config.yaml
head_dim: 128
vocab_size: 8192
rope_theta: 10000.0
rope_fraction: 1.0
qk_norm: false
tie_word_embeddings: true
parallel_block: true
lr_head: 0.00678
schedule: "wsd"
decay_fraction: 1.0
final_lr_fraction: 0.05
batch_tokens: 131072
max_steps: 5687
dataset: "wikipedia_en"
Each number is 500 + 40 x the weight over its row's rms, rounded and kept within 0 to 999. Layers, rows and columns count from 0. Numbers have three digits each. The size before them is the row's rms in percent of the matrix's.

# gate: layer 5 MLP gate, 1344x512, rms 0.0353, rows 151-217, columns 64-127
# up: layer 5 MLP up, 1344x512, rms 0.0353, rows 151-217, columns 64-127
# down: layer 5 MLP down (transposed), 1344x512, rms 0.0353, rows 151-216, columns 64-127
gate151 097:473480544537538503496544499549547510493542544533514495515481487514468553537523404475465452463525469469443536437460458500518516474561511523525416463490464460514447537541525443514560428502476443
up151 100:508455515543551487530506447526503479477508487548512544476532510550547453497512457457523492489469495573485546496457457480528504539521486409443511453506495480487486422448537537498496504472572539
down151 095:534507385470473562487498555428405523502547523543542480566454502509520538490523565518520599446486576493581484515489521571493480459563496449553528482524548541510463487478456561475516577504516461
gate152 093:500505464425527533518556426436512481502481483507526459499460452514511522540490541547539508499476506468478540480558527556459498520517536505527484529518482447495451552609535526501460487499475451
up152 093:474462489497532573521469522550451406537562470510434595474590525469439512515447549526469471518454529436511551501579501516465512471464428468451528494533484474508528493498512514496447545445434481
down152 094:542543418515460482481492482518498497493459531570531546538475487497491527472524447554528482559516500549495491476451575490527544474529455476516522504483494543535477511472456507521512444508483534
gate153 101:497597466546519464509480496539512473570516495528505547471577505517477465526515565478526589508504530554491510461529438526498420523483550489468574591475457529551482507486589548419479555513498512
up153 100:438483442531560481474514524518498536453507553570497476482521538464464470536491533546504489560508484518465549449468521517525525466494493465495477539513493464500500493467564474504479465513538532
down153 101:537517428460509519471496486452488467474548504445476493517439472464547508469538494477554497512456533487501522502526547570506567515476564491536522479505576457573530457566458499491470520407477462
gate154 097:439521536508546485505425558437510499517565541494481462479495535447440453518509512524493560492475465515429572463614573480526450508483495443533459476553470588471504541490506553508546495509485519
up154 097:536507534477481501443555513446572496510439592479516574454578548464482474471578460494517481540506486525483527450507536537547448553530509441469491580428472440505593507499511564537589449519545469
down154 096:558468497518474497551511508580452480527537452466488481545529493573480494544472552481540394468494474536510479528486484464459537501574422507579427527563538441548475502503513477493447516529497526
gate155 098:443507503542506461518570562492481532509532525503555521411551508447507454623468514506475629531521513537460518505495523491552493493481482517540531505502521473557476396501510461528462503491537418
up155 096:489468474519477496446493485418479476520516537464485465447474523503528422525555472565438542519471425567521533567547501485517483438498548508511485506493539470502536440439531527440417539608520587
down155 098:482533500533508445542536538626505495497543511499440534496498521424543567500465475471574498492460499555424493415439523554530538536544487546490593496498540515556527471589520481462502487430468443
gate156 100:478515591525517541518537522516490454469548502493449545508481536516510485473497457545509508486469560509425496481503480582498458587523434486583463518538520599484542437489615491447501531534491548
up156 097:534511487416505535448472527475541559520551558461469537476529361492524501472485477589455473556544536562435454499432518524556497527558495490479522530505525513504425454534489520462478452519601486
down156 099:563527442512487512490487447456471492444494543560484492502502536459490525465557519434551564481489467483559590456498426570520528401458518474437486489497466500501489547440492473537440558524417501
gate157 106:464462494515519562519485562425546455542476525502523490470466545446489529473494544492484510537520514481479534445588546535526461526525451489514473474540518504465479482540557503515482495494516463
up157 100:550561483537488443515452510455514517484569458474521557528526492472470463427467482422542567512462425440483448534473461467465546444422495436525432528479519530519474523498529453483491488487469513
down157 099:438474583544491462470462478519476445522482504551485550544487539462512503590559537520448510447452504466532517433478504539532487595469528509556584493496412556467534487482487551440538498568566536
gate158 103:514520488477522552461496472464449481487514494470487538499494471591473497552537518582426479566431498484543526467548507513456498527545579480510476486467518501438521552416496499498401526447587521
up158 106:466469501529497514524560517519487499464360476458526390515497473508516533526484456484496521517531429453494511499414472473481473552531456482433484535482480406465538516480552467497585492537453572
down158 107:529506504566506455505543490512473536515430512471490506515517535437564476511475523532544481457553463487499508505546485502590533460478497525519493538557490454590434496479534419439526493591471434
gate159 098:561500467517488515455499528438525497480516415434495507466489480554521525535507478463525493527522484531449488505477547555534437533481539538559449520494557496511470516555489484559557496466493464
up159 096:486458569455498522504559480505480542458517479352525433467489509441465518474486508460455519473423515507533485497475477425445523463416574441478499535500489525462564503378441543506558564519563493
down159 096:459537485513464530505502526477479413502481552603443546453445526484452467517546514531569534534577486457472431513501514494495518567545451501573498502520446555552477509533513485513456440519554542
gate160 105:534523539491523554515455483469503444552437474493490528553444494454483480542561466481494482456481450530481524527463558535448505497592498498474452514569531542469501506523445515458505546452419508
up160 101:537487540490457484465528526530555510490493577490571451516544532518469444509524562453557478520501524485466454493536464527579490477534467477486522579458427401484536509484511493539550549522541560
down160 100:525489485523549492534477458484545559493480493519410526429472498434438537477457481591410443518519487493501526495588534478512479505554526489500476492543560588535511478531525585585484430505443508
gate161 101:527522505514564482540486557462525516572486517540506516417493522442499505538542496427477455441540493528506504502517568480488572479555567501432473446566510495495467424612584569544511500516489503
up161 113:525534498520464468484461517539472470506510474550535515451469484515537449449467481478464481377518470471548486536464532444486514463573473489495500540582478486519438522579479510484513519502511472
down161 100:519465395483502566520471503500496509489469550536546498493525529533538477505465499485540448533512428482457518538415507533507503439553482517528572467587494423493484490532500479516556459511459512
gate162 102:560463414485479486462460457506539454496479438438416499479467514523514510516511505543552508507564550438460522497481551564503498513488478594522529437488485532409469446517467544495478509507475512
up162 108:453496514502569476529521506523561470433472517521481498502530484480563483538458471445419578469521400477498524514502485467514559434483544520498472478520485456497462515485477478557529489501551474
down162 096:485523527569526494432518442406541469480552469452477511520554522471521431524455464464548510528491522438504531462518475525479507521449500526470525557539455577463446492469515504533422484538514552
gate163 102:513500534503467467520499460446382466541550540488429589448520501521527489532594523424452533503491440495520419481532472510518553523536563473502518474537524405476444457528485562482484491461518506
up163 099:426491489464487436534487493586511470604510530511507516521547531482539470455491517497456499484524508503529543537518508509487548550534498528407479522499538557479459573566464587517496523577465530
down163 100:497532459468547515506552508518504478469463491437493417562507455513420461565546518548510529488475448509590497477528504459497461503459493476553513480470497490561525512445542488477482478465590520
gate164 100:532462427531525469499427584491470410519493512452530518493503459527558525553487510431513523523480594491507432507496522547546512512451528520539427537501520464526440456447549519472539480523515542
up164 095:596493525464467394513463499486530473510445589503518495488486424457475464486431529531496512524515438450520527450501519400526490452508474496512490465485486431434506491513523514511527457487499446
down164 097:433590483448518516469590514462482535501529427536527506510453533503527543488551507487516497496510625572445490470464492515557520480508533513461505522528515496465490500487495488552461448557518502
gate165 103:519569402504527381483486491489504495489498525563483457506518490488515479501562468483480528540449557461346543444464496519389525552531515522435509569443466412506450418489497562481501514520524460
up165 102:489500453496573464466511458507454552527500526479522469459498479525487534522494504488459529487482553478489523483439553500474447470520470496428588421578486513487559476554470511449524449514525482
down165 100:475541496499473551562477489498491472516561540436523510564519506535472536490476492446544599458543385535427483525508468409546496552509427492494466504541537489573486567531504527503483527538489509
gate166 103:504559540458496496514497475468554539523506509507493485522443511470546495516427566535544550489511534550437512509517494450522424439494485508455493556458505513536508501463496551420441511485539461
up166 101:563554507508516499526512570514474459563478506509414494472466502485526450500502483463490470481445508482493564555531511398469523521550477504502525529476498503526542543506492515532469508528441573
down166 104:447511532475444483432456509468467505439512492465493515541513558438499482449524568506501517511450521515520535486478534486476412483500536545515482535523500507571495467548489497490450490475464430
gate167 092:447468510556478455489509518471448529520453504492453432451506566483458489540510554537501472510466525567481517529496557491495478508544543569504510475543489490545532514514447522493548539518473518
up167 108:496495499518492473435469551511524503538496516496558500478485458518491565448545511426513502523511464585508494532471506464470488513513484519491484546462515483540560503536444491526514551455546549
down167 101:511493503487486465427513520530520469459451513410526535516531420406564475447470532519513534530481554460566477475459442545440447524470433525554518488486559457453535576543466440511560500490558444
gate168 103:507468476514473444537434505418489463541555462589477443496478460525502529504502497487437511463526474498476427486523486506521539507539517526489510486556486505562430551530525549505439538457405522
up168 104:474515458551527444455490511464606499470567533416569457557526491522481506448507491479519545482531473502480549423487618461517533501535511504467470479481543541477483521526548457526517537466526434
down168 107:548509436467525494528406477477534463542569553551471525524470375511534610463477551529487510469537473476488501515470500481469549470552515587502547462491536557467501485584470560536517535517575490
gate169 103:517494445438625536451471506512488462477444555487536423513485526512501480517511595545584505543548507425457506516534496532495501531544482482481583415477436562425503503469465500493548540407557506
up169 105:476541504478529521521450474467521501511506517564488506485488498524521517450551460489489519462450489463501466434463564581486501508512531417493513528396510604492436478520516513540472509560499540
down169 105:468569510528511500475491545461446490499501514428453473486491465491518508476458518476511501524566485458499547486487487563487456500523546464489571448536457484518529559491548455419520524451527547
gate170 100:511467536480525474544458523446468466448439462461489445522508510462513575589487543546504577587534503525517494452520500590444490484492520528498475472506495541529493501455500483559533487570465531
up170 096:491374535590597512561552469452484442562450467534462506521500475497505564555577491478565480501494570478565581450546526514452437517525527527484538486582509483558499575458475454480535532518443507
down170 100:455551451522517470510456533486475447488521475406564523447499492551484537505482429587455587530499422555455400498540457480449515555539461474482486450503455476481530469468526538548507446509532470
gate171 094:510458476455508540636487510481494481507511462513415534488470503460561465559439503502530489552486498482462482482432536570558492509475462526496455502542466553489461480516500507491453483501446480
up171 106:512527565443481539487480508455507521494524505502479515506514518471529496515437528519486435551516521563519565430446529573523461502451399485464417482486471538553515492529488508479552481478440439
down171 102:551515575499453502459501456506541513464461508454567443504501474516488527530466547510483582425497505574516554481518512532472462470523452490511419492448491533500533499511471500513583474569524486
gate172 103:557555571573516550501439456504503533498510558502412449558449530566481518479500424474507531480539524543486464533532474514492506499518480512546522526525504541502527472574518471469559506510467554
up172 101:473480488523519500447495471460503533497513492488466486521496475478478554512482479496535521438507479606476484501506518527512539481459479562494490467524464502507489476501499527469536487390525538
down172 103:493489579520463464412487501492445547517430461528545501495575510473539534507544498457465537530500434543451557514455496493478512504531512509464495516560544453506474496460499462471473488553425431
gate173 095:533545412466502489461486568473526538477462476465454456505535498526544515549546501543473512485526489506441561516448514613522467564469475575461523537529571436434493483510531529491578494456506487
up173 095:429427469488471457473489491504524454526456521490517545550537442490557484545537507547468533538515550533527538462534495477593525495604537480590536507476485512522511447476510516504551526555506481
down173 091:516538457505454562523555440569437495494484480548444490484486576493441481433537530476557494478453578514534568542450487478433443509495507504492489484523590537468494530538517533413395479415531495
gate174 099:512496591480562492541490496528461515441492493558465422527500524462498539489480519484538445481504480427514524536503459471455492468536547477516475499501572508531450517457520492456512561476520519
up174 094:515419539518440408501505513508521551457507460563520517496527542465460491454517460495522475515427488492539505468409460505498461457485520485566569510520448473474548547528440448500556460560545496
down174 094:458569463472568584496522493442508408550557502477490547540537473532596557501470514513509516458549455504393483491564526538521513581514471538429481465507575514538528535486491528537508543401460502
gate175 101:467419423456471515547538530462526506547475505530525486500442526543481431562487517517438545504480442442504494517527520490560466458439448451558546509461477556466474515512490502510540523511429503
up175 098:516518473491488486520510508571515546449517440540469443537492460549575468509516536569536461476432515493460483476492581549460485569508532511541447464443494569540493532526438530518517521495472492
down175 101:479436535510447484443554554423480410515468503488484578509502481487430475508550503502560531466472564506468489488485497553553509481455514495446499493604493504509479528490539495568457522463529466
gate176 094:452545469511543566438506514452520512608553517500505515392510561456449463477472512414427436506497508531494559500547527567513502517525504506494605497511434478523524479549544535491514463552511490
up176 093:513531531497541536485448548501497474446463533504480510599498437480529502504487526487456554423420510500496438493451541465464513451481508491472441545527535467512453483498490501557470535447561453
down176 099:496463497544537503501552484567482503549505479475512515460523541512530507508478467491539514545505490517455501528539466570530574595509483561539517491462456522498503452506476476485519474570466497
gate177 107:510522423433506484464495476413518503442480446505453460558481546510402509462584467538457470556503428482518501560516509541514467506471570536490505501527454490422456473510461461490449534460510509
up177 122:491461437463486435473518554516511579507555541552523494478450501496483549559503634475488553511535530597495489518516544531512487536438522446496477478499499492503472392466416534579497443474551509
down177 114:512497467525522443504530481557473513472531543480571500592469474469437432444456477518475485575443489502546538520585508478506541455490469453508483453507489462513519500468475486523519517485512526
gate178 098:476485458545512531546476494535504544507508536488475508479431520520510574549540547507581436503533441418448471447420531546545430493479540509569459531496547514455549493453461497564561452490457494
up178 094:498413521455539515419520518515479549521493468475473497483501473512529498508417527483430496575470483555457524464521484465500449537518489522471478493517527538510522559424605499440508537479488530
down178 096:516484463479452473513526489494489473489473538482520492577551479541492562459523467499518453487549583411457465478388457551550507518445505424515547501506539526457502434587438493441583543504530521
gate179 100:534503522605507551547462516490553522487491487526512491407451515427475528458509490555555463455453572517472543513511506502476526454528577555393497478584483434469544441446497512532558494528556532
up179 097:514509476537551496474572454426533416554499517472513495487488505489520501545488529445448485486559553496615515462517508514523563468517531466486606477518496527484533563563477538456541477445525565
down179 100:535574493514503489524469503508519522452438499541473542439468472472496507438484484545553462449488500394474491482470513502478529546469485531501488486463561451536471500474492511551477519539561485
gate180 100:486430475514558576571434546471491560488473518523419506498553540464566400463466554488463477581591488495511495483530480462581501568506458469596541474470466481492392477481479458501527522461450460
up180 098:522572492575516551532537484464545524549534524496442523559471580549469468493488444451523470510500510513424577573484456527499469551386497543458510509563500481439529480571560418515471514515522527
down180 100:430441425501509457384475429587516464576513489469446499439517479465523530535534477465482512474499501542511530431524495477514468542565552507493484494439517507545459493498484485489479566452545490
gate181 102:461461436464487488527467518524470469456573502451504590480510513518482441473495538452504465528447512448469486535515534431479495435517487563510598444456530494503432428534521487549490494418506565
up181 103:513536469541540496447547376479513496436455479402501556525435535513517451573505424483550508453571415490553522460497442502560481525464541454431497478476475514397498442523463545485539463428532467
down181 105:523528485486502529557474550490539433535509526510500462483567525451622508479506511492466516523494488445565514493512531535560555509531481605497519491450602468510474489568461488556503492459516521
gate182 101:476475531499550537524534480525453472610483453471545477513441532508454529546514458566529496495568527518523530464520532452429527503496524502531458455559504581454504486515452459511408539497525616
up182 100:537488513507511487469450510441480500494456506578452475550421452485502487571451491486487440501450538538433500453476485417495469500430598430523443496481477456538472512449495487500478495514484496
down182 099:455536456538446414499531489528527525446501513533495518497518513494505509478581504586502552515468509541472563436563486492529521544546417530525542502498491548418487513498507520486503532458564502
gate183 101:514493461492517491532567473466439585507492495516475535461504539554505552483588544487568531478498532477459487588563445553524494451409511498574460512483417421441430498501528515473497486521629446
up183 099:514568459527465474545522511457534540522483473489511533469485470536588475496554495438472454475537509536443540495528528460454476474494459397497534490405485486495448476475497522478521475476547599
down183 100:551485550502529576504465540500428508540592512549500498518445504474470489554433536584514482502482526483555492427496493480496436576552499607574461510582629492510521481526507447497537469534505486
gate184 100:571491481504489475531541452488437449523459473470490529434442512563436460519457498559411502482450503465532548507476494484456477481535546475508524435573478488498494522476542553544511537478496458
up184 096:526489485425565538488488491480479496527521491456407518473466518548486481463488562456539480534529524469482485432599444520522469498462488496434529471465467553466536469477555493466425505539456450
down184 088:500508490434507515529529411529472497506492523501561506469512472560532495457463540506513544467484517496515532487475479460458504493476542512463534467563537470472470449485424533441540496532434436
gate185 098:463480414438536528547460487439505476485467495564453480433526479462497462489501480510462445497530475488514509507496427497481549530522471446471554455565475502529512536574518553464509491480493555
up185 109:540531552562494566545445514561515520365461484424519490521486539522540556436546531471516508532485493553488503452457552527586485506531519513590558545541525574488508482415427421553507533466517538
down185 103:388500521546459547481497504465507496488536477494522439476485492528498471541536531391545425527442457455468445482474471520521500531515532503432534459581503525523498522470569479493498510494479484
gate186 098:477546413460513591499451530466501495508496537457442491533498432452461550502495507444475480480451520489442426590545481508536454487495495532575483470505443528462433503546568512493530494513482425
up186 098:454489531447461467595454554479525518449511485493457471595471507538549431491442525498427486485516518540542507488545524413547485493489448527588475488510438502479469531467482455532524508429415512
down186 096:509442460522449510545497494500501455496482568504472545553466498393483529510514498475538549439519511469458498444489506463464463505513451577527457504449540523500413492456520475529478549436528535
gate187 100:491550471462547472487407529474478463501507499452436499489533515479438457516484471464461499507494515549486491524531490499438476471476516496522445492493521470566471455553490519463468505542493465
up187 101:540555531492529555505470581573514520464456490473466499509519536516498519555484569451524467556541471533496535453513540549537548481581476536510578532515498520433530564472477504587533502469436478
down187 098:463439558508464538486440500515467476508466457502528536500530497590452569464510449505450494554504537515472486510405500497486527440503452468459473527533452470433561440497473498552485450446556480
gate188 101:442508505492526483502510493478528542426523451508504530426446543528484472470477458464479568424496524486467592502387491519505498507447462510564501513500404493452497517448543508484497531517480570
up188 107:523503458476506475492449514530501566515417461510464531511477520530528534515479497481488507515540504455498504552440485430470400539484518526457508518493525455504527408502501497511481483522452506
down188 105:561437540504519499492523454448481635466462501500593530472450521496514466516430498460443477469487531472509527472520565520443491467465526456541539428483465472515524471469573503460526507509413496
gate189 099:441402443452571482472525492438513539539475510484470504437516474456531548486548502505474478554477522548485523540462477495524481439503549480485558498562451508483467515512486522526512571576546501
up189 096:522488524476495509512463477401476502536500435438541449450463526533513468558536443495566511472488446479529487507458563505502563461501494457430481506546602493531603509464511497490500595499554486
down189 097:504461423477484435440502488485457572499450565548479469458489485491514428431533514494521494448529595553490450541472465490533434514477500475487523528442510540462450479563506576505451513477404541
gate190 094:503530494569515481501457494461436527543479458506507475485511457464585518496555476533479525451403540421482506505472524525560578468498536501550488510577489421494563467522563504462518455444481494
up190 096:475527473503510471517503519536438544485452494501484479416502495542521454544516449433548459462477473494513478490461524541477556488469431480564539442501526471561495536475546562503510576564494516
down190 099:513510481517436494466479542547506466519449517514506520499470520482528547514475529512487436496430584495490560446530441426451445446472515481532489523462532491515474526512509504552527534530528486
gate191 098:466430457501566531513446516426533502508504552524478510514507497517423458518504470491429498559520441527487469461423477487508507535547477485518470506459561463555485476551561507478513455497371598
up191 093:520490527436490523542528502582466474531497494498480460405520473479519478433469462527524513526553431547517518486438481551446478486489522511481556513458427495501545452490462584519456550505431475
down191 095:516497419574467541464470510503586562500493494560513603479566502552495524487508562486485420506491413476525498518442553469495496463488444518534455470551562511513389506486529483472457457486482534
gate192 097:523526515486592478557480573502563475498466505564511498461565502480508504560476513498524511443544484523520509503485525481411489535505584512544443557537453424567530426493431482534536415467543431
up192 096:509493517486493498514530483501559477469455530531520508495506528457501549498431447474454497562519471510486526487428455473545451466484489533465512560526472500537554503581553543503564449519459420
down192 098:548486465518441503443509506477421480507604485457496593485442454553509478486552582529515534504471573503404442487547491520556544506415469474501480468494557485510448560509515459478459539521406543
gate193 096:538445513495515573437470525417499489547450506501561490542414501484461525531531519573528567449577459579498496518464546515494462467518491486547539420519508453497443423535459443499502440497530498
up193 109:444483536468463518485546510489484513527518481498564532541534552482534465551534536602505604444607511577449539511476533548531495530501464505522519499494431505544472482555517458537505443494488517
down193 106:444536559505493487458483483566494596543484471466519530453544489549473498509446479503486453568468584471465481568571511538534542554439540456492441587420470459505516490485522516419544489438609516
gate194 099:410486488513488466499502481490440522519589500422431485450516545466478528523510477500419518551520462478489426487512508463494524455450512530531547518518487439456433456454504505466438482462436433
up194 095:495490526510537483512468505421487522511530455477512503543498482534496496554456528498549447596624540512491562445538529419498460551543502523518531500552512492498433477533511511470476474522481526
down194 095:494442615475477443512562512504496463483459503474463501517476526420422548465464531499412502426507489502540537519492503573545525447489506467405541536430457582451549430517603475510528482478547469
gate195 100:489541481540559587452509552501502443536522458499493513498477473482484535507494522548498426495485490527470573474583535456571568485506559481549511511537541510447503474534507535497500516491530498
up195 102:544572472486456465554493455475519477410494520499454522456475553564464441445534523491509480489500511495534415475467499516534499492477453488512509520531463548454486550543499508546528518423503475
down195 101:502539569439528537521529457438489464467516438546427497503487515457505547482514537526480495494500480512500547462598512463437517503432464501522517524507507470438542464453488477590497457591576531
gate196 103:571529513510458546463459527479430452469495490496478513500484502527500518538452486528497565442445476495469438514456459558540485509474538494557584510569488417495452544447415496444512533453482513
up196 104:478466496429528558500497409504529452423436448388489455562471523439460533510478477445612574492519473512440502518535517538522519506502499440459495491449529487492493428565515557526503477454462479
down196 104:546457441611521447441491466507503501497437496530495521475487517557504469465585476467481550515517489480491541493456514528443459424474492460512429463580492573435519509449505480448522496552568474
gate197 098:481474575557530483536473494505444516462447628523504407439562412457515450475487457425512485475476550476519503503488459504475521506517474455493470506517441503523416439423544451495482522534546555
up197 097:501504429538564568561584528499531472484508574495516484498499483509503581436511435451494539502456464514440484535505484457532495431468458448569532518482563452455496623470585524467499428485506530
down197 099:456510509477441475491408473490390492488478473500493519566514517515527467440440515500516373471533436479590477580506516528556531501510515522491501514535476468530506471557484529487454579583470461
gate198 101:532478470556528546544454493485501475499481502494468508491511501471475476518487552519458498522535538526585529526500479578526474503579524524549526488484522447562431532574438506483480492472505402
up198 109:501519440492464571449458517457555433481449602487517462522514495545435544497494502522444448460550642564458515537527545544484475503558537529557506471572486516528527532498493503510487463469474501
down198 106:486494473486495520528470509477515490476468516465479547551503506532521486500505504514507446525467530535456541492498485530512417518543507480440520463541538488516465531554451494572488551450487469
gate199 103:517451529454479513504534461462460503512512498539502528458484540537491579534569422477508469424499447458510481577525438527545517518458582473525514551554460529510523499453526475481474493539451527
up199 102:601478574529537506511454545433495563548497532506536484502478480487471488401462498528492522477565523487543570539470529503561484539464561444478509482483443530481436442578463515408461550487493569
down199 103:493482495537553484457550505505521604463417495500445508473556557544544515497528439536483497484479561491499487519534518554483474443488497543481481492487508463447477505399467502526495486509453447
gate200 097:532583557484454478466488507548477441483486517525462476535478492520515507486532548549530484451440494537551449523488483557508468550469532535474469430571470507461540505513486506400464469420530424
up200 095:484479482539524540482524477553446460515437516528481481473481446473495462549467588451520531473476543534476577544505553512414488570541476541496480493509471526529457518523589511509487436525452554
down200 096:501467517443497517487504499540610537471471471567561491510447531473449491497487484541436471498504458536493425511484524467437447470451516436479462402565500511476457571483361496543525482486525493
gate201 100:474520509547477470571514527474456515532458476528505486455499551531581565422490486513503478486514535573548574453565503478427470464531544574452484539558440498550550540545530477515463489475437476
up201 095:533511516501516536531576502466514480456494454493508449438509501420580504461474522480472469488481613557453514566475576529536602532518489583540447443520477538564524582479511490510469539459549476
down201 098:432485548559503486485459497554433517471519426557478555557486551527490488518515490499515507510519504500515455453529481483514505498522479504475500456515479457505492573529500485502481478538492548
gate202 102:437456416497466572511524456532472487490508503537464500507488498570500501497495472493497511548491512446529512506497472506538502371523518470489477440515471542490432541460473499533492479420562517
up202 103:566493455537493401491551508541460524446447390504456537485455521464500497450469544510544506428510515518422445516475490434474465479481501541528475416490553448485486505538446455436480473436507530
down202 104:439556516528529521509492526424508481528468479519507429566524485475523446430490579590493513486522510400416506519514472501494515539533487545477504578489491499477544445484482495514503467580457518
gate203 095:530549554475483487508516555481528466530547459423510452518473513518474482534497551486500505582484470502486477479461493512533486479552517580585509498464534473570532549468494435507531558435511494
up203 092:479464444552502519515537479515430501506566536492540522485507527489488499515526458572508462482489495504522468512477507491407480481482528472446510533487445541483483523459407522469479442499483492
down203 084:480576576447559452485479587428526473552430466434495487535609482564510477457531502493562428447512523394505463506526505482571515513447531512473504503497454562514519510481566486472540548487544505
gate204 108:535453519492489475576497511510522491557529482476546493484500505495522458535480496476478528494451442516522481526418472425457512515526472573477495475483513535468518484489487515475529587485401515
up204 104:488564475479462585486545520499493446418488487436481476444529523481446477502487529441486485457537438543481498507487480532482502484485530522418505515473505508483519500500499436525462515439460470
down204 109:460490526510517417540492493519479520526536478532517519530563517499534557515569504530500413460499531455485383548438508508574476553520488527507484624586498482467428493509489456516477485533504500
gate205 096:476519473557547461556483461558467536461507485468453561438509447460497625486422452481489507477493503494555418548483540441439509443477432547506459390567520483545511467531465476506500473494428428
up205 093:514478514515478462594485512479499456486495476504443526523510484491538474388500522499511572502416516517470506507433503493476539530538491527534536445458564488482444461529462516486551434484401466
down205 094:528517543529551457411454517483511473513506495503523533540445478501441527529489466493460482526499528431478461511557531492525514491499540498432425481553490452498430492482487518563484519531575597
gate206 102:545521548521447521519435493526567483513495508491468494469514447575505532539476517457510483494561502503480456496492521534484471471490448396485488519512521565512524467538468460489494504471474482
up206 096:400501465517430497533500520484401470494467516512503470444458456499500526521505510507443553434427542542526455496479493485509460405425489465503476489508493527493481508464450523538494438417509480
down206 099:558512444485519495447500490493534569552435542475458517471486534533515491468530553530493488490561468515497491509482499524589536510505512476542567468499452443486434408514514562459524608567552504
gate207 099:544443502503493542512563490509423495526536543463400454532550542451476524459506506523503487488447458540479430510422517603478513409558486494544491525469433532540470445483531615485440485461502471
up207 098:488534530450485492522558556507504531528548494463471597504465505468453574558533507471481501490478463566415466534573578525584461573449580478453434541487540482488537374519515559509501497497542542
down207 090:574514430553533461466464461565544550430478530457474462464477493460528456522488454526525518517488524475584532506500486537436514490460504444478507444510465454512527587501494445503463471522506495
gate208 099:448517486593495539462435450530547500472441541497501492490499493479556504557523417504518543512511491477520497499510465536483504516487502516439512477464469491474569480499495584538409493485506475
up208 098:445540487480533472536538474553508464537495415518449505472506470504432468543521541468505506515544472494514437501506550478508533547490590532453557413447483495493579439510422546490548401481492467
down208 098:532553498491512474555548503469475552515483536532437466542506530561531448462478531541543483509409504542458520529488555480509498449507449563610539458547458488541493514468547496516492579520527518
gate209 097:501494498472559502471511506441462522529448522418419517467532447457490621550489514553522493497444531507456530503495503517414413504512489538452451522441420444571535420523480596523472518508429393
up209 093:556473522397471493459484490419495516502435537465476492486428520457494505494579468568433517502548613492458505539566588545491463555504448552441507461501494430494587431493446502472474536544423507
down209 096:445570494587486462536534536580540485499551481477456471493497494531477476533448520453490538469453417485513559463471432492502504511475556488527483501504538544561529540492541444479500545483492533
gate210 095:454516481493500498553460473452509554456569526521472407462512501531473480518503496463491484547535454508433553445465493543533497455471481499549469483480479568449520493533448608464478550465453462
up210 091:478468477476588545533571491457490528451492437483524521488511440521456524472464491500488518472598546488538549478571488517574520503475500466506453467485489540582474499474536501518516451525475500
down210 089:571504509514448507527476543490446457511471502455509520482528620470533520496435467508535586509467422468495486572476493442483502494514511506483542484487461460502514510513506459542533477425550504
gate211 098:528422442525460551486409489499562514465519548391477510508447565528527464490531441577435501482494519547492511519419558478504464448535528368446509457485506478525524461482593436472490475451429453
up211 098:518493507482421529517541489480524501435495552490453454511518472483527460518528517458464545495448482475523488479488426508442475484608437543535574462477467459422505548503547525557553505514533556
down211 098:488481448493518489588457555541528449618595469479514503535440509504475433489521431585491544514490515497492467518508521517478483464497547507540515528524560571490467522514449450467424484451514452
gate212 095:514489541458575481554472497483522463505481513457459501489446527538407508529459522462435510474455522468515525474436467454479486495490626503523500531515526501484468476539517536458515508444449410
up212 111:538553499491435494485509541472563461503479550490498488461532441547502454518506467528424549480461544521592425527452496493495527492474500507479500527545530516484514542421535505520440589450499473
down212 109:564509524494481356474519493529600552465528547525503524495483460519544485460433447580510462491562600514480470506525425451515534466455504486528483485480590544457518520509525521486495578513517516
gate213 097:525486497548575509518484407437495481530535453426484398464476465543540492510528494498480465481457506474503507547497505537486533510493528526487387496472419526489553457417520528496476545493510482
up213 103:520533519499471546607529487575523536557498433533451527502528488476468554514491463466477452490502546547483548537496479478535490549535537402535464493572527532511510515539525480491459448482478450
down213 103:537465448515510490531467537541494526488460502455517461469513511476466440486507488558475553411458485544505535619586479505580497511469569562494502525541501594454472494448511453459572554572599475
gate214 102:465513475483491504519533464476522533537564535494470408460583517530472499514416431500598522495460520512511547580471528503525450508486501496525484494529446466463482482586542549428398446466523527
up214 098:507528440542563514497516516489430468519489495550462446545495483470527468539436502443455500440585505507531579489447520501530466441582512518475452483560511539495460544489539566488486522439470541
down214 100:545551510409475564500377558441510534538527534462499561564433517503530553511567525467483551546435505519431417404485508435525530525515508581548520440519501488510543503525447496485468473519549566
gate215 105:496496445505493469471531453486445518543448486511494427520535465480460543479518505535475543485537486554383521504439519482470501461517522521538433428521488488483481533493442482449449481505533490
up215 101:528518609525572513529491478467520451484526534497495460503504462540474549522555479495523493484485574465496556460492550460508453461489455488522441469426483561507472463517498562521534481495479510
down215 102:540473492446549507448592523526498566473542503473546522491544462537500495509575498534475545471500610551521472583475461499499494499506504453533522503619429435490441544493512450420583504463529512
gate216 103:523423449471505527471459496514448511488490549495400534547523576579434485545574463542489502488523529532498443512460491528413499468468487489544465526428521464501467485495460521430396490456526529
up216 101:509525592412537470491590532526474497523597431566578420562506483465487523450470490468516524495534563461500538476507427537544401519472560534470468459525453525474479542495437477449502493486450484
down216 101:493437402508456564518514346488502502494489556470485518482415491486496541481536514488527592560557508469578518497499459467470487448488480443545570481410505507530548514539512514513488518460522535
gate217 107:517364487540530560547516475456484498507508473530520580437517650475548533498521477568462474479508479536467477514485489566506507474461496505471482511511515486516521537460533553437517448514488481
up217 110:524502539462468493501514449503507485522465471479514533463507491468482509538621455534476527465556559514476470507491555493442528498491514453512484494553568521539435490526434428511440516469518439